{"vocab_size": 32000, "attn_scale": 0.192, "init_std_o": 0.0, "final_lr_fraction": 0.0, "dataset": "wikipedia_en"}
Each number is 200 + 30 x the weight over its row's rms, rounded and kept within 0 to 999. Layers, rows and columns count from 0. The size before them is the row's rms in percent of the matrix's.

# layer 4 MLP up, 1280x320, rms 0.106, rows 156-264, columns 0-63
095,238,185,167,200,264,226,178,235,171,218,204,179,229,181,197,232,172,199,202,175,200,219,204,185,207,235,166,232,191,197,221,260,181,232,176,180,233,191,208,171,189,228,249,221,158,230,186,224,208,203,184,192,226,210,218,191,183,267,228,212,173,175,155,187
117,151,196,207,209,205,177,226,214,196,152,231,205,196,159,214,111,197,260,221,232,189,178,201,202,194,206,178,218,175,193,165,228,206,223,225,193,208,191,209,166,257,237,236,152,244,162,205,250,212,153,188,243,205,193,208,207,241,210,201,218,191,168,181,233
120,239,164,235,198,194,193,191,254,200,232,229,214,163,214,158,194,266,213,181,235,187,192,198,149,232,177,222,251,254,244,221,178,166,175,217,177,177,165,240,202,191,176,202,218,170,202,236,172,181,171,226,212,177,272,203,157,214,285,248,260,165,195,222,147
104,220,215,199,193,205,179,252,172,189,224,187,212,209,251,140,203,272,190,241,189,161,179,168,238,202,218,247,250,191,180,180,265,213,181,223,187,250,252,168,221,210,231,203,155,237,202,201,244,120,204,222,205,186,188,192,195,224,215,212,183,237,207,168,240
103,186,217,205,215,184,239,212,233,185,240,205,252,192,188,169,211,224,234,182,131,259,187,185,172,165,161,267,201,220,178,211,231,162,232,227,195,228,226,165,233,205,165,201,220,213,205,172,204,225,213,165,214,129,204,152,214,221,179,205,165,128,175,178,202
107,207,231,224,226,230,152,242,204,167,154,215,224,215,205,195,143,195,216,213,233,220,171,231,174,223,265,197,196,161,233,189,242,251,146,252,168,189,160,192,211,217,206,155,178,217,219,235,168,191,182,219,182,205,197,134,207,223,253,229,190,190,163,144,244
107,208,215,216,282,245,228,200,197,180,178,225,193,227,204,165,226,217,174,220,209,226,191,205,186,209,156,187,241,193,243,220,205,198,172,242,187,187,172,181,232,198,214,188,225,242,201,226,186,179,151,205,191,184,204,172,236,222,199,237,179,228,196,156,178
099,197,177,185,216,196,207,163,210,191,190,203,178,234,198,195,195,180,242,176,169,209,224,187,214,198,219,213,178,200,259,252,213,154,199,174,210,205,251,216,215,204,204,232,220,189,181,229,193,205,200,197,132,183,188,160,198,163,161,224,178,177,180,225,178
103,194,186,184,185,209,202,233,203,202,183,228,238,186,215,172,198,189,227,181,209,173,219,220,178,210,208,195,210,222,244,293,166,155,182,241,202,199,221,190,218,235,229,214,198,230,225,169,225,149,181,184,222,205,205,250,202,222,207,251,147,224,187,180,211
101,195,224,178,211,193,221,178,159,145,201,262,188,246,248,190,253,196,176,256,174,183,172,175,235,208,251,210,219,262,172,221,207,203,177,176,208,238,176,156,210,244,175,203,206,218,237,223,202,183,183,209,163,178,150,177,207,236,229,199,223,222,203,204,252
110,235,170,164,224,195,197,224,196,188,230,186,241,180,221,195,201,157,259,195,190,115,250,199,215,227,231,211,207,193,266,189,203,162,181,244,198,196,181,196,222,200,147,165,168,217,215,216,156,148,164,167,179,146,207,189,149,203,215,255,219,173,207,200,198
106,236,178,196,214,233,226,214,244,196,186,184,203,179,182,237,176,196,244,213,183,217,225,210,150,145,215,249,249,184,241,240,166,190,166,169,200,163,194,287,138,242,153,244,214,177,183,179,218,197,196,230,203,171,186,209,181,218,161,186,191,191,182,223,242
095,153,195,241,200,173,150,207,177,171,217,241,204,148,208,235,179,182,226,245,226,199,190,170,201,223,223,238,177,208,119,208,214,164,200,250,195,201,226,173,202,293,192,203,188,224,187,209,158,227,181,221,146,208,256,179,155,249,213,193,172,245,212,160,257
091,207,171,237,185,218,182,231,203,133,180,175,205,155,214,167,222,225,248,177,198,221,210,180,177,170,206,247,170,264,168,172,217,211,199,202,257,200,141,128,195,234,245,185,217,190,154,175,206,268,224,200,162,195,232,162,279,189,170,190,227,211,155,231,202
104,217,240,211,190,186,203,175,204,184,248,216,167,218,241,164,159,214,249,172,184,193,226,156,212,244,219,186,154,163,223,170,185,231,199,170,208,199,203,196,197,165,238,239,226,199,200,235,210,192,214,154,208,161,307,208,171,208,228,262,196,174,158,190,165
106,264,232,165,203,194,190,212,242,219,240,153,182,173,161,227,150,165,191,178,177,181,225,193,158,229,185,192,254,166,233,183,242,195,213,237,196,249,231,281,180,229,189,199,144,228,194,154,195,187,227,223,192,204,212,216,195,201,224,189,145,175,158,185,174
093,209,220,212,190,227,127,227,196,145,224,166,211,218,225,153,233,166,244,233,185,241,204,183,222,162,170,220,212,211,213,196,229,175,157,214,241,201,215,214,224,204,216,204,197,191,226,210,165,213,207,217,185,201,215,155,143,218,214,211,176,217,210,205,222
104,218,205,179,199,201,233,249,194,145,204,217,273,214,194,202,188,174,191,127,214,189,220,190,243,241,249,217,189,220,176,247,166,191,168,213,256,217,162,208,217,194,201,260,179,234,270,207,241,193,194,190,207,147,187,151,142,237,270,250,209,186,239,222,180
094,179,150,244,212,192,237,223,179,167,170,214,216,205,212,178,204,237,212,208,222,219,208,192,207,216,217,169,167,245,198,213,255,194,232,185,236,166,172,166,168,214,200,226,174,230,230,180,159,229,206,176,188,190,211,222,235,201,196,183,215,211,154,226,200
097,185,212,212,189,220,178,207,245,229,180,165,189,175,231,191,179,243,213,205,177,242,200,195,220,175,141,230,224,191,172,193,255,202,183,184,209,200,161,212,234,234,188,199,169,190,245,206,228,213,214,201,196,183,190,173,190,160,186,283,189,225,131,206,260
097,189,207,244,191,181,236,171,264,166,226,175,204,213,218,212,201,190,246,166,160,212,227,192,219,219,178,195,202,166,211,190,193,148,241,180,178,177,216,230,162,168,251,183,198,233,180,237,195,215,233,252,281,119,207,148,235,190,182,216,185,238,168,183,189
089,180,235,263,173,193,232,251,181,230,223,151,238,160,242,210,178,228,187,196,210,202,207,226,182,160,212,155,196,190,217,206,234,200,148,202,219,171,240,200,201,192,263,186,146,206,191,194,268,195,197,206,177,161,216,216,227,231,144,187,226,206,182,195,194
108,274,161,172,167,186,215,191,213,159,201,208,230,204,197,248,182,239,223,203,213,207,166,191,165,227,212,212,254,188,220,211,193,205,240,234,196,214,175,216,207,162,182,215,221,192,215,145,174,175,195,179,170,225,249,202,158,142,196,232,185,188,178,205,172
115,216,197,215,243,190,190,167,177,212,195,236,203,249,244,157,175,220,233,205,212,212,208,194,243,222,200,212,181,217,205,202,182,138,207,191,236,205,190,179,205,196,170,212,245,235,200,186,224,212,197,141,237,128,267,202,200,172,178,192,184,289,210,225,237
096,223,187,207,175,238,169,194,176,199,215,138,211,256,205,130,200,178,151,167,230,242,175,262,207,222,196,187,182,215,201,179,224,185,232,178,210,154,203,211,195,238,184,200,211,194,229,179,303,217,198,225,271,198,199,191,233,184,232,264,200,167,204,216,186
094,218,235,256,178,232,221,216,193,172,268,167,188,232,217,211,169,221,165,182,244,276,200,190,239,190,205,228,282,216,209,146,175,201,223,207,203,231,214,234,237,223,213,218,185,181,151,160,226,193,218,181,182,171,242,207,236,204,225,194,233,237,223,169,222
097,192,266,185,214,190,223,153,176,207,215,235,224,182,184,172,237,168,169,226,205,198,171,176,219,188,212,184,271,236,178,231,233,209,171,214,230,243,225,254,169,262,276,206,214,216,222,238,261,166,158,227,199,184,167,281,235,243,184,224,225,181,240,202,242
100,231,223,229,201,226,216,232,159,193,223,213,168,230,234,262,176,217,183,226,222,243,176,167,268,230,159,200,237,172,173,175,209,164,263,259,230,202,187,267,204,210,208,230,199,200,220,175,169,225,188,146,195,162,198,198,206,186,258,182,157,186,215,222,208
094,205,201,193,218,205,207,197,243,200,264,203,150,206,244,217,207,149,175,188,174,240,185,170,155,200,189,225,247,163,207,269,194,191,171,194,207,204,242,228,171,194,192,231,155,159,134,155,247,216,204,186,147,111,170,157,188,245,197,196,139,187,196,180,224
088,226,240,224,192,244,162,184,148,201,171,184,206,184,153,195,131,208,211,199,190,231,206,173,246,248,227,209,225,266,222,156,268,190,192,256,253,215,248,226,131,241,181,196,245,245,204,161,190,143,214,161,204,137,250,207,187,182,179,192,227,197,153,233,196
096,221,214,223,207,204,202,146,184,155,215,174,205,196,177,194,193,207,211,230,188,201,208,173,199,155,187,147,178,215,172,195,215,173,226,215,214,210,172,182,205,172,153,189,230,232,153,191,256,249,208,252,169,194,227,193,199,209,214,195,245,225,221,113,233
104,118,197,242,177,214,209,182,232,212,187,190,197,206,216,195,192,236,232,223,234,288,176,159,217,214,201,192,195,175,203,206,178,192,197,163,238,183,181,186,206,210,233,173,196,216,251,203,185,176,198,239,166,218,193,215,191,190,195,235,181,235,185,179,216
100,158,199,203,184,223,263,229,168,254,219,220,165,231,203,209,187,212,149,198,251,219,200,175,198,242,190,177,235,173,208,194,160,217,208,218,194,180,189,246,227,203,226,195,217,191,187,154,201,183,217,153,163,200,217,202,228,183,183,182,151,177,210,179,207
106,161,199,225,250,172,209,172,232,192,240,196,212,167,254,178,162,219,216,252,200,213,186,196,173,229,235,234,222,198,134,243,200,214,233,163,222,220,167,193,200,222,160,222,209,177,231,195,231,209,101,219,222,180,201,234,226,204,204,236,186,179,120,196,230
085,216,211,239,196,210,220,214,226,200,164,188,176,201,208,171,159,159,160,233,219,233,146,227,150,242,202,187,224,180,227,163,176,213,260,207,157,214,206,174,235,220,250,188,189,226,155,177,186,170,213,201,209,173,219,182,185,239,149,218,180,207,217,156,264
115,214,175,209,233,217,229,208,228,190,231,200,186,170,216,205,203,168,198,185,219,228,191,175,145,175,202,184,268,219,161,146,213,178,204,211,215,212,154,193,157,184,175,218,114,249,173,207,197,232,166,249,258,183,210,181,199,193,150,181,201,184,193,209,239
089,205,207,198,175,238,168,221,223,203,227,208,160,183,246,129,203,264,186,185,177,235,214,206,147,190,102,190,224,219,223,208,218,217,248,180,176,194,211,168,188,206,230,177,148,194,169,148,196,210,240,202,234,214,172,176,148,246,211,246,220,204,188,191,264
100,228,169,236,277,187,266,211,199,216,219,211,186,163,247,192,187,206,213,146,166,250,183,169,250,160,179,223,212,221,191,192,236,197,206,162,210,205,120,164,207,251,127,131,141,240,176,223,195,235,179,208,187,189,168,193,212,183,187,202,249,191,193,221,220
107,167,185,185,222,177,171,212,201,139,208,212,187,144,220,207,173,179,248,174,159,175,200,178,173,199,241,170,182,202,231,228,225,174,180,231,200,186,157,173,215,186,168,188,268,235,144,203,189,183,199,155,217,177,217,169,195,227,216,273,194,217,195,160,232
099,234,181,182,176,227,223,212,216,156,127,171,180,211,177,188,209,157,187,166,147,190,149,152,158,196,215,127,226,205,246,180,245,181,215,193,179,216,149,221,179,222,201,190,219,281,169,227,180,172,173,237,178,177,180,179,198,245,177,192,175,169,141,227,214
106,287,231,187,190,257,174,235,178,223,188,218,181,214,182,229,212,223,194,205,219,254,176,229,214,194,204,173,249,255,242,208,250,157,163,188,186,219,240,184,174,234,188,212,199,237,229,207,270,230,175,123,191,209,230,175,153,180,185,275,208,209,190,241,211
099,200,218,170,189,195,222,205,225,171,180,223,226,193,146,178,203,258,212,229,229,198,215,235,133,231,166,178,281,184,152,209,277,249,224,190,211,224,202,247,202,190,192,183,174,174,182,194,188,220,194,130,224,186,182,145,203,191,205,261,174,168,214,257,201
091,185,209,163,224,200,223,199,213,255,242,166,241,256,256,134,190,252,180,218,190,199,214,205,173,211,205,248,169,166,222,194,184,186,224,212,221,250,221,183,188,264,172,171,196,222,194,164,267,179,198,218,161,212,175,209,206,222,165,229,154,208,223,189,216
105,240,225,194,183,213,241,192,147,217,175,168,209,170,215,180,152,194,188,249,252,216,185,179,173,232,238,181,244,197,180,202,241,192,227,249,196,248,208,190,183,235,183,192,185,151,215,172,235,207,156,168,130,179,201,160,195,155,244,165,225,180,232,188,165
097,128,185,182,263,180,243,204,225,143,194,187,188,213,218,188,198,253,164,238,242,160,139,165,198,224,256,235,165,186,217,235,220,201,198,197,207,166,186,226,210,200,206,209,186,186,216,134,173,170,204,196,211,169,195,255,171,198,171,205,115,217,205,237,143
090,132,172,156,192,193,192,168,211,197,212,224,237,207,133,196,225,264,167,210,214,163,209,213,232,189,194,176,258,242,177,204,233,203,168,187,193,142,228,116,141,177,188,176,193,155,189,169,188,200,174,194,163,178,297,222,152,182,207,197,213,185,191,185,185
094,244,205,171,184,196,238,227,153,207,192,239,234,155,193,166,214,219,207,229,201,214,184,226,162,262,214,203,262,210,156,167,209,207,166,175,202,157,177,211,148,214,199,163,195,285,209,181,231,230,158,157,203,186,192,161,168,187,214,237,247,200,203,190,193
092,255,222,220,225,160,229,187,235,194,229,143,231,215,190,217,205,168,181,224,210,246,208,189,220,147,227,237,170,208,162,227,245,206,175,208,207,200,167,169,189,159,205,193,197,184,243,207,207,164,112,228,148,168,178,261,149,259,212,190,229,170,245,222,226
095,247,193,187,229,204,205,174,211,192,216,239,218,190,174,171,214,157,212,224,171,177,185,246,167,214,160,188,203,181,182,239,200,190,187,203,191,227,166,249,186,192,239,158,213,217,176,210,133,234,104,133,263,135,242,190,206,191,192,240,192,228,183,143,222
101,202,194,222,186,218,205,212,187,152,204,187,203,250,178,229,152,217,166,279,251,255,210,199,204,196,212,198,258,187,253,162,250,218,243,204,229,199,236,223,241,206,202,216,208,228,201,220,228,136,232,204,193,193,206,230,243,207,202,192,223,224,239,180,224
093,203,142,201,189,224,224,197,245,140,201,138,205,229,242,256,178,226,277,219,212,238,170,172,163,163,231,183,196,216,235,193,168,196,174,212,192,176,229,202,251,166,220,208,165,190,160,215,193,210,231,163,208,172,189,149,233,213,181,242,124,230,168,179,202
093,188,206,144,188,292,220,166,200,196,212,221,168,214,190,198,148,143,184,184,185,251,229,202,169,188,198,212,249,198,193,211,198,163,267,229,218,203,201,241,186,231,209,213,177,226,246,220,177,210,189,116,199,193,227,217,242,177,218,210,216,193,222,219,200
087,212,184,205,236,176,225,208,194,205,271,265,199,224,216,178,209,208,166,186,193,238,179,220,206,192,220,184,230,232,189,229,203,209,172,186,241,180,167,118,171,145,194,172,218,233,200,171,194,204,158,155,217,120,178,164,195,234,189,213,250,192,155,241,227
095,202,223,204,266,205,189,260,186,181,194,212,209,154,190,265,116,206,183,239,242,216,195,203,170,154,188,211,247,223,190,226,218,205,184,242,146,173,209,212,179,228,206,212,222,214,218,215,221,134,232,204,161,185,179,147,196,202,227,184,188,215,219,176,192
104,169,185,220,235,203,189,209,160,216,168,243,246,223,205,182,205,177,160,189,169,184,144,152,223,220,200,177,162,163,205,235,257,194,204,283,259,136,204,155,222,209,196,139,203,232,203,220,228,217,148,145,172,190,167,234,252,212,209,241,186,203,165,185,121
094,211,222,169,251,205,227,213,176,256,219,141,262,163,233,192,226,233,213,204,229,180,204,182,184,168,192,223,199,233,240,230,169,173,205,169,121,222,252,213,221,220,165,142,209,213,192,152,168,200,169,217,191,198,241,167,199,217,229,208,163,210,209,192,201
111,198,199,169,210,208,195,166,181,202,233,165,237,199,194,165,251,183,220,217,220,174,199,180,194,210,221,212,192,244,201,163,248,178,186,193,203,254,203,237,241,163,194,180,227,184,227,178,205,178,134,200,202,136,230,220,227,172,205,229,206,229,183,205,212
092,236,202,194,203,169,221,248,181,140,179,197,179,215,168,182,237,206,209,179,224,156,163,190,210,230,216,251,226,197,167,189,214,190,258,194,173,162,205,182,193,218,235,241,192,183,173,193,251,208,156,216,205,206,213,204,189,171,196,249,222,257,225,162,201
102,206,202,148,147,194,187,202,171,157,210,210,143,153,179,179,187,194,179,197,224,219,223,164,236,182,184,201,242,228,239,212,242,178,177,155,215,282,151,141,218,194,145,152,173,222,239,182,199,161,90,213,166,193,193,222,150,184,175,217,239,230,254,223,222
099,246,211,215,234,211,199,196,208,210,214,257,212,224,255,223,145,241,229,247,176,224,204,144,190,145,203,205,244,257,159,172,221,237,203,187,210,176,181,229,200,211,167,203,200,238,200,166,215,231,180,244,217,193,160,207,166,176,186,199,171,185,194,142,217
082,223,196,212,162,165,239,236,215,240,134,175,204,240,217,225,222,210,184,174,200,239,185,209,181,180,226,206,237,205,192,208,223,210,252,201,195,186,213,244,212,166,196,167,167,183,167,189,212,221,199,256,166,202,196,189,264,222,190,171,194,220,193,167,252
094,193,213,170,207,258,194,219,175,236,198,215,195,184,188,192,230,206,207,256,237,205,211,231,186,226,202,196,147,235,184,161,192,239,154,231,195,189,235,168,202,198,196,161,187,216,182,131,278,189,194,190,160,204,171,250,200,220,193,176,161,165,223,216,220
103,177,247,157,188,162,201,244,162,154,185,261,190,218,156,219,165,183,210,205,210,163,209,176,235,271,237,190,215,179,230,203,200,203,173,218,193,232,214,226,172,168,168,208,216,233,229,219,181,169,140,159,166,105,188,172,209,181,222,210,163,185,181,212,196
092,205,181,185,174,180,212,200,193,228,234,211,232,189,180,132,209,214,230,181,210,198,217,187,216,198,177,180,191,277,211,190,173,179,191,195,252,156,203,204,185,203,201,225,235,196,200,162,264,266,203,167,192,221,223,185,153,212,219,240,196,164,235,252,145
108,223,228,178,227,197,167,159,182,175,254,213,192,173,220,170,235,217,201,184,210,245,177,189,177,238,192,195,197,224,237,210,241,217,186,184,206,199,260,175,193,158,137,163,199,160,243,211,176,191,152,190,167,162,270,199,201,241,195,225,221,229,233,215,206
105,226,192,179,149,236,157,250,220,195,202,223,233,244,184,148,211,180,196,243,204,203,224,130,200,208,236,192,201,212,266,195,229,262,242,179,217,193,149,181,247,193,183,207,220,181,240,212,192,166,218,221,161,159,225,212,185,205,177,218,172,190,121,228,273
100,213,181,186,226,241,178,177,191,214,208,233,237,208,166,197,222,209,246,200,199,208,169,187,181,185,259,178,205,229,168,212,201,191,182,187,201,220,259,240,186,171,232,194,233,183,226,160,234,161,174,190,170,150,312,150,238,227,264,210,187,233,172,168,182
111,227,161,215,168,206,183,214,219,173,207,193,220,201,210,195,212,276,194,201,170,223,203,188,216,247,137,168,205,198,194,186,226,222,193,234,188,220,156,213,163,143,199,217,204,270,176,226,157,216,186,212,204,194,153,160,161,226,207,207,225,217,161,173,153
111,171,183,228,213,179,193,236,227,196,215,207,236,168,180,163,100,201,219,165,196,246,179,203,184,277,192,196,163,224,197,149,234,211,193,159,191,235,203,231,224,157,187,173,195,199,185,164,205,227,184,196,168,235,222,162,235,173,228,254,230,238,211,204,210
108,233,220,154,186,150,248,258,189,198,213,221,188,255,153,196,93,221,161,193,199,176,168,164,173,231,226,181,207,210,200,258,200,206,203,303,226,231,188,150,187,159,244,199,165,190,160,169,230,178,227,214,223,186,211,205,209,165,211,194,229,190,163,179,223
114,217,167,232,177,180,199,206,227,253,221,206,230,216,220,184,221,206,192,183,176,221,210,183,177,174,225,192,182,298,181,133,164,147,189,189,227,180,156,143,173,165,171,206,200,253,192,221,252,186,187,179,154,180,200,174,148,205,207,204,192,171,189,213,181
096,145,168,137,198,110,224,231,192,199,250,202,216,216,225,152,237,164,192,221,194,210,213,192,210,162,187,182,195,248,179,252,155,208,219,213,194,194,213,169,209,251,250,180,200,235,160,156,207,257,177,187,181,181,219,150,202,221,206,238,168,163,191,215,235
126,198,211,266,216,193,242,253,215,206,232,217,136,178,181,206,234,235,221,205,274,193,196,191,214,196,208,227,218,225,295,166,213,217,215,215,197,141,177,236,227,251,186,202,228,167,173,218,223,251,169,177,188,194,174,229,144,188,242,202,191,219,176,198,194
099,236,133,208,193,202,224,182,189,208,248,195,178,183,184,207,149,155,193,166,145,218,212,178,229,185,224,214,221,240,214,210,184,187,160,192,219,140,168,192,197,189,178,169,237,197,271,223,145,232,205,201,228,176,194,157,235,161,222,212,190,179,208,211,220
087,211,214,131,126,215,230,166,235,229,140,145,237,184,174,193,236,196,241,221,193,175,152,206,218,184,183,205,192,171,174,161,187,167,242,207,113,194,229,229,230,229,164,193,197,176,152,251,251,179,190,185,182,181,220,211,258,161,214,192,237,246,185,174,230
096,199,202,219,209,231,225,272,222,196,198,209,180,230,206,181,178,178,207,228,185,240,201,202,208,178,149,201,239,261,215,162,237,148,183,204,176,219,222,191,222,207,186,161,132,204,234,200,178,168,204,171,198,248,234,182,232,188,194,227,210,166,139,234,216
100,170,138,193,205,191,211,203,230,191,207,222,193,204,223,247,107,200,196,214,236,217,151,221,208,206,207,228,212,220,155,243,146,202,232,211,190,215,148,170,215,223,184,159,201,181,173,159,194,185,162,208,140,201,180,186,142,135,191,235,189,172,178,197,171
090,184,180,179,196,180,236,250,190,208,165,194,252,204,208,204,166,239,149,193,215,222,226,207,197,245,206,176,153,153,191,153,231,199,200,207,208,142,194,193,248,213,227,167,188,196,232,192,234,235,201,149,227,214,202,221,249,205,225,218,138,176,212,197,226
111,222,137,137,204,243,201,222,234,224,238,224,188,226,204,209,206,182,147,170,191,208,209,199,155,191,217,194,208,199,213,246,233,189,260,233,199,224,192,200,155,194,169,164,216,186,217,245,207,186,166,178,261,162,224,201,217,160,220,207,212,175,233,174,226
089,259,193,212,186,197,212,221,216,181,157,215,176,206,183,209,195,219,201,170,241,236,207,195,195,180,209,176,224,219,213,209,235,205,284,233,120,247,191,261,168,237,144,208,251,185,180,231,257,226,192,208,171,225,240,185,184,118,209,197,117,225,217,217,198
133,167,186,205,187,155,234,170,139,205,210,134,206,207,224,226,188,176,151,190,224,182,202,175,209,160,181,175,200,209,245,177,192,190,215,254,208,256,205,257,187,218,234,237,209,174,274,174,211,209,173,181,201,256,263,178,153,200,200,247,231,211,229,267,172
120,214,186,216,228,159,238,210,200,202,205,244,199,184,218,191,212,233,218,218,240,216,193,183,241,201,209,147,196,266,207,223,183,203,184,162,225,226,147,150,180,141,189,187,203,233,168,200,246,269,195,137,154,202,210,206,176,211,198,208,232,210,194,215,205
098,200,212,212,216,205,257,164,230,191,178,249,263,199,187,166,196,211,219,232,204,208,263,207,168,192,194,201,216,151,227,153,200,215,213,228,130,209,161,154,172,135,150,162,140,218,218,229,230,212,189,181,177,210,182,180,176,150,263,197,219,214,160,133,203
101,195,226,185,217,220,174,224,194,183,246,162,196,224,184,148,230,177,219,182,155,166,207,206,203,228,212,231,126,222,179,232,222,173,175,264,247,180,146,155,171,177,211,176,233,169,210,184,149,198,173,169,192,151,169,226,168,208,190,209,287,202,174,244,183
103,167,236,175,209,228,232,208,165,189,208,224,205,167,256,163,186,239,204,177,191,235,184,225,179,159,169,219,288,198,209,190,186,191,205,239,181,261,189,140,168,182,197,215,200,206,181,141,114,155,228,190,156,210,197,199,196,175,224,200,195,167,171,194,217
104,181,136,189,205,184,169,180,192,190,183,306,239,244,227,197,173,254,183,206,208,225,191,190,185,206,143,183,186,186,264,166,212,160,232,178,220,216,235,180,204,148,249,259,192,225,218,215,190,206,190,210,225,175,241,181,207,170,224,208,165,187,152,217,195
113,249,186,231,189,216,193,211,180,146,263,231,173,260,210,203,163,171,184,212,188,165,201,173,147,248,248,218,212,162,216,208,172,215,193,197,217,204,170,195,206,171,179,182,191,265,209,140,189,172,195,219,214,177,179,195,209,156,191,283,188,157,193,165,178
121,229,212,169,170,228,178,165,238,220,196,229,178,164,178,214,174,183,196,207,171,166,164,216,174,177,200,238,221,209,293,194,210,198,256,256,192,190,229,234,199,183,225,217,167,202,244,194,215,203,183,181,180,204,202,177,187,223,158,263,212,255,144,166,226
090,250,195,209,167,239,241,142,181,196,212,247,219,207,169,141,149,188,172,247,211,224,193,212,138,218,236,195,232,218,209,157,204,230,150,183,213,204,231,235,156,228,200,173,213,210,199,176,175,223,203,186,220,114,164,137,215,210,197,191,169,197,190,213,238
098,174,207,202,182,174,207,234,217,237,227,238,168,246,165,171,150,223,125,229,168,213,187,176,189,192,194,223,220,195,205,203,227,176,174,182,221,219,167,180,210,237,219,211,161,214,248,174,176,205,115,193,202,108,237,247,210,233,194,220,249,202,200,235,162
108,164,166,201,207,232,219,198,202,196,226,176,197,199,232,168,169,212,167,204,209,229,157,170,173,169,185,259,232,222,180,162,174,227,217,197,231,165,154,152,214,202,230,240,218,177,192,186,186,206,180,179,248,192,229,222,226,217,232,237,196,193,224,172,130
091,200,185,155,172,232,107,186,203,223,224,198,188,242,216,213,118,207,215,201,197,225,166,240,219,237,177,194,215,157,240,244,224,223,184,234,224,226,224,221,221,200,203,183,193,213,254,208,179,188,175,148,163,182,188,170,266,220,196,207,225,179,196,167,179
092,179,189,213,220,182,223,154,144,142,196,217,183,228,216,173,188,212,223,203,208,201,180,191,225,144,179,188,196,177,160,186,193,198,218,171,137,236,189,242,182,239,181,186,207,207,186,231,156,180,191,231,217,154,213,155,188,204,211,215,210,227,163,202,235
119,188,128,211,204,195,208,146,254,228,227,204,182,181,184,173,206,214,255,188,209,205,175,189,204,213,212,233,165,248,207,168,225,204,208,183,189,179,210,171,229,214,161,176,172,175,212,217,241,180,195,178,176,157,217,226,208,201,191,210,190,179,134,193,145
098,183,238,180,203,192,150,186,211,166,224,216,206,243,169,171,172,191,178,202,119,216,183,206,220,207,209,220,214,194,221,224,250,150,242,237,217,162,228,185,187,189,221,196,223,166,248,145,200,155,216,192,145,152,215,208,216,232,227,209,178,196,156,218,213
095,182,188,195,158,161,239,218,169,244,199,219,207,231,181,174,225,161,197,209,206,215,164,185,168,224,239,179,200,227,192,220,245,216,213,248,270,219,194,241,173,249,290,161,152,204,221,219,174,231,191,226,197,149,192,196,228,165,266,183,201,203,134,160,174
142,195,188,192,169,184,231,200,194,169,210,224,200,247,222,184,243,172,180,180,195,182,230,189,210,162,198,194,147,220,192,200,173,204,209,232,197,181,159,224,167,201,210,193,245,232,209,187,245,196,165,210,205,186,257,220,150,194,156,250,201,206,208,229,221
096,231,222,181,203,183,190,222,129,209,217,222,163,231,241,229,158,207,174,222,245,218,227,163,179,214,161,196,228,202,227,189,217,194,263,193,220,171,218,213,170,283,274,194,184,201,150,186,181,181,165,144,214,195,223,233,166,217,182,207,202,231,203,207,213
099,242,163,211,249,212,153,176,194,179,186,221,169,252,243,172,192,159,168,275,185,213,189,208,194,197,180,213,220,218,196,209,177,169,138,151,228,244,193,165,222,193,162,164,193,264,197,196,230,201,176,180,216,238,192,183,187,248,202,185,234,212,168,131,256
092,222,153,219,198,150,207,191,207,218,219,193,231,182,182,166,248,203,201,225,183,234,200,130,220,201,229,173,141,209,253,163,236,152,200,227,184,212,205,275,181,293,188,207,209,186,183,243,182,195,243,211,209,199,171,209,173,243,220,181,183,197,209,212,257
097,177,179,131,245,230,218,193,200,210,177,176,235,132,198,188,198,173,156,176,218,183,255,211,216,241,199,183,211,200,169,186,238,216,172,216,148,181,191,225,216,215,181,221,164,164,171,199,187,180,177,181,223,199,234,185,162,182,282,253,170,177,250,218,182
109,208,218,183,189,196,185,236,191,210,205,178,200,284,269,159,201,228,239,227,222,215,165,217,231,161,207,189,230,186,239,241,202,219,207,218,151,211,173,192,255,200,200,165,210,217,233,205,176,196,198,175,194,173,242,138,214,184,205,195,176,189,242,243,232
101,217,197,188,210,201,138,161,229,221,243,172,226,186,195,153,185,178,222,203,210,178,187,130,231,145,215,205,213,205,194,156,265,174,202,181,233,219,200,231,161,266,212,197,166,198,168,202,163,118,206,215,164,127,206,218,218,228,204,199,199,202,182,200,237
094,131,185,166,211,174,139,197,238,203,214,177,236,242,198,180,245,169,195,211,167,194,222,249,169,185,215,219,184,251,150,217,163,140,185,182,182,210,256,157,206,199,235,174,208,174,260,214,200,229,140,196,192,149,225,229,190,246,226,255,230,243,205,196,189
113,159,215,208,200,221,230,227,207,170,221,271,202,250,185,183,165,226,232,259,185,238,177,193,189,231,181,236,252,233,249,197,186,188,217,179,225,205,234,189,241,188,177,237,197,202,207,171,191,115,159,225,203,174,157,233,235,223,174,217,149,212,159,187,266
096,200,152,211,238,171,208,264,251,232,270,178,173,204,178,216,222,163,228,203,207,167,213,151,189,190,269,202,137,225,174,205,200,215,211,199,203,200,198,188,215,226,168,191,201,208,172,191,171,183,192,233,178,180,225,201,202,165,238,225,228,189,177,194,188
098,220,235,252,230,224,160,150,201,164,205,221,194,245,229,146,236,235,184,212,195,228,202,158,182,179,128,214,236,224,177,176,189,196,139,190,217,239,211,154,233,235,173,193,167,212,175,241,198,240,200,164,222,201,235,192,215,269,180,226,166,201,175,195,211
101,176,170,234,278,236,209,174,201,193,202,197,198,209,178,190,176,239,205,155,215,180,192,207,104,245,215,136,224,163,177,236,216,134,190,194,150,255,200,214,237,187,214,198,217,240,190,211,191,210,225,219,221,175,220,188,187,162,140,184,227,209,217,164,214
093,196,225,231,157,201,205,184,215,188,237,198,193,178,204,168,147,275,209,235,165,155,230,185,143,220,251,207,184,177,202,222,234,205,247,173,175,204,190,196,205,215,198,168,168,171,147,170,182,139,210,203,200,195,209,149,219,192,211,230,219,222,125,171,180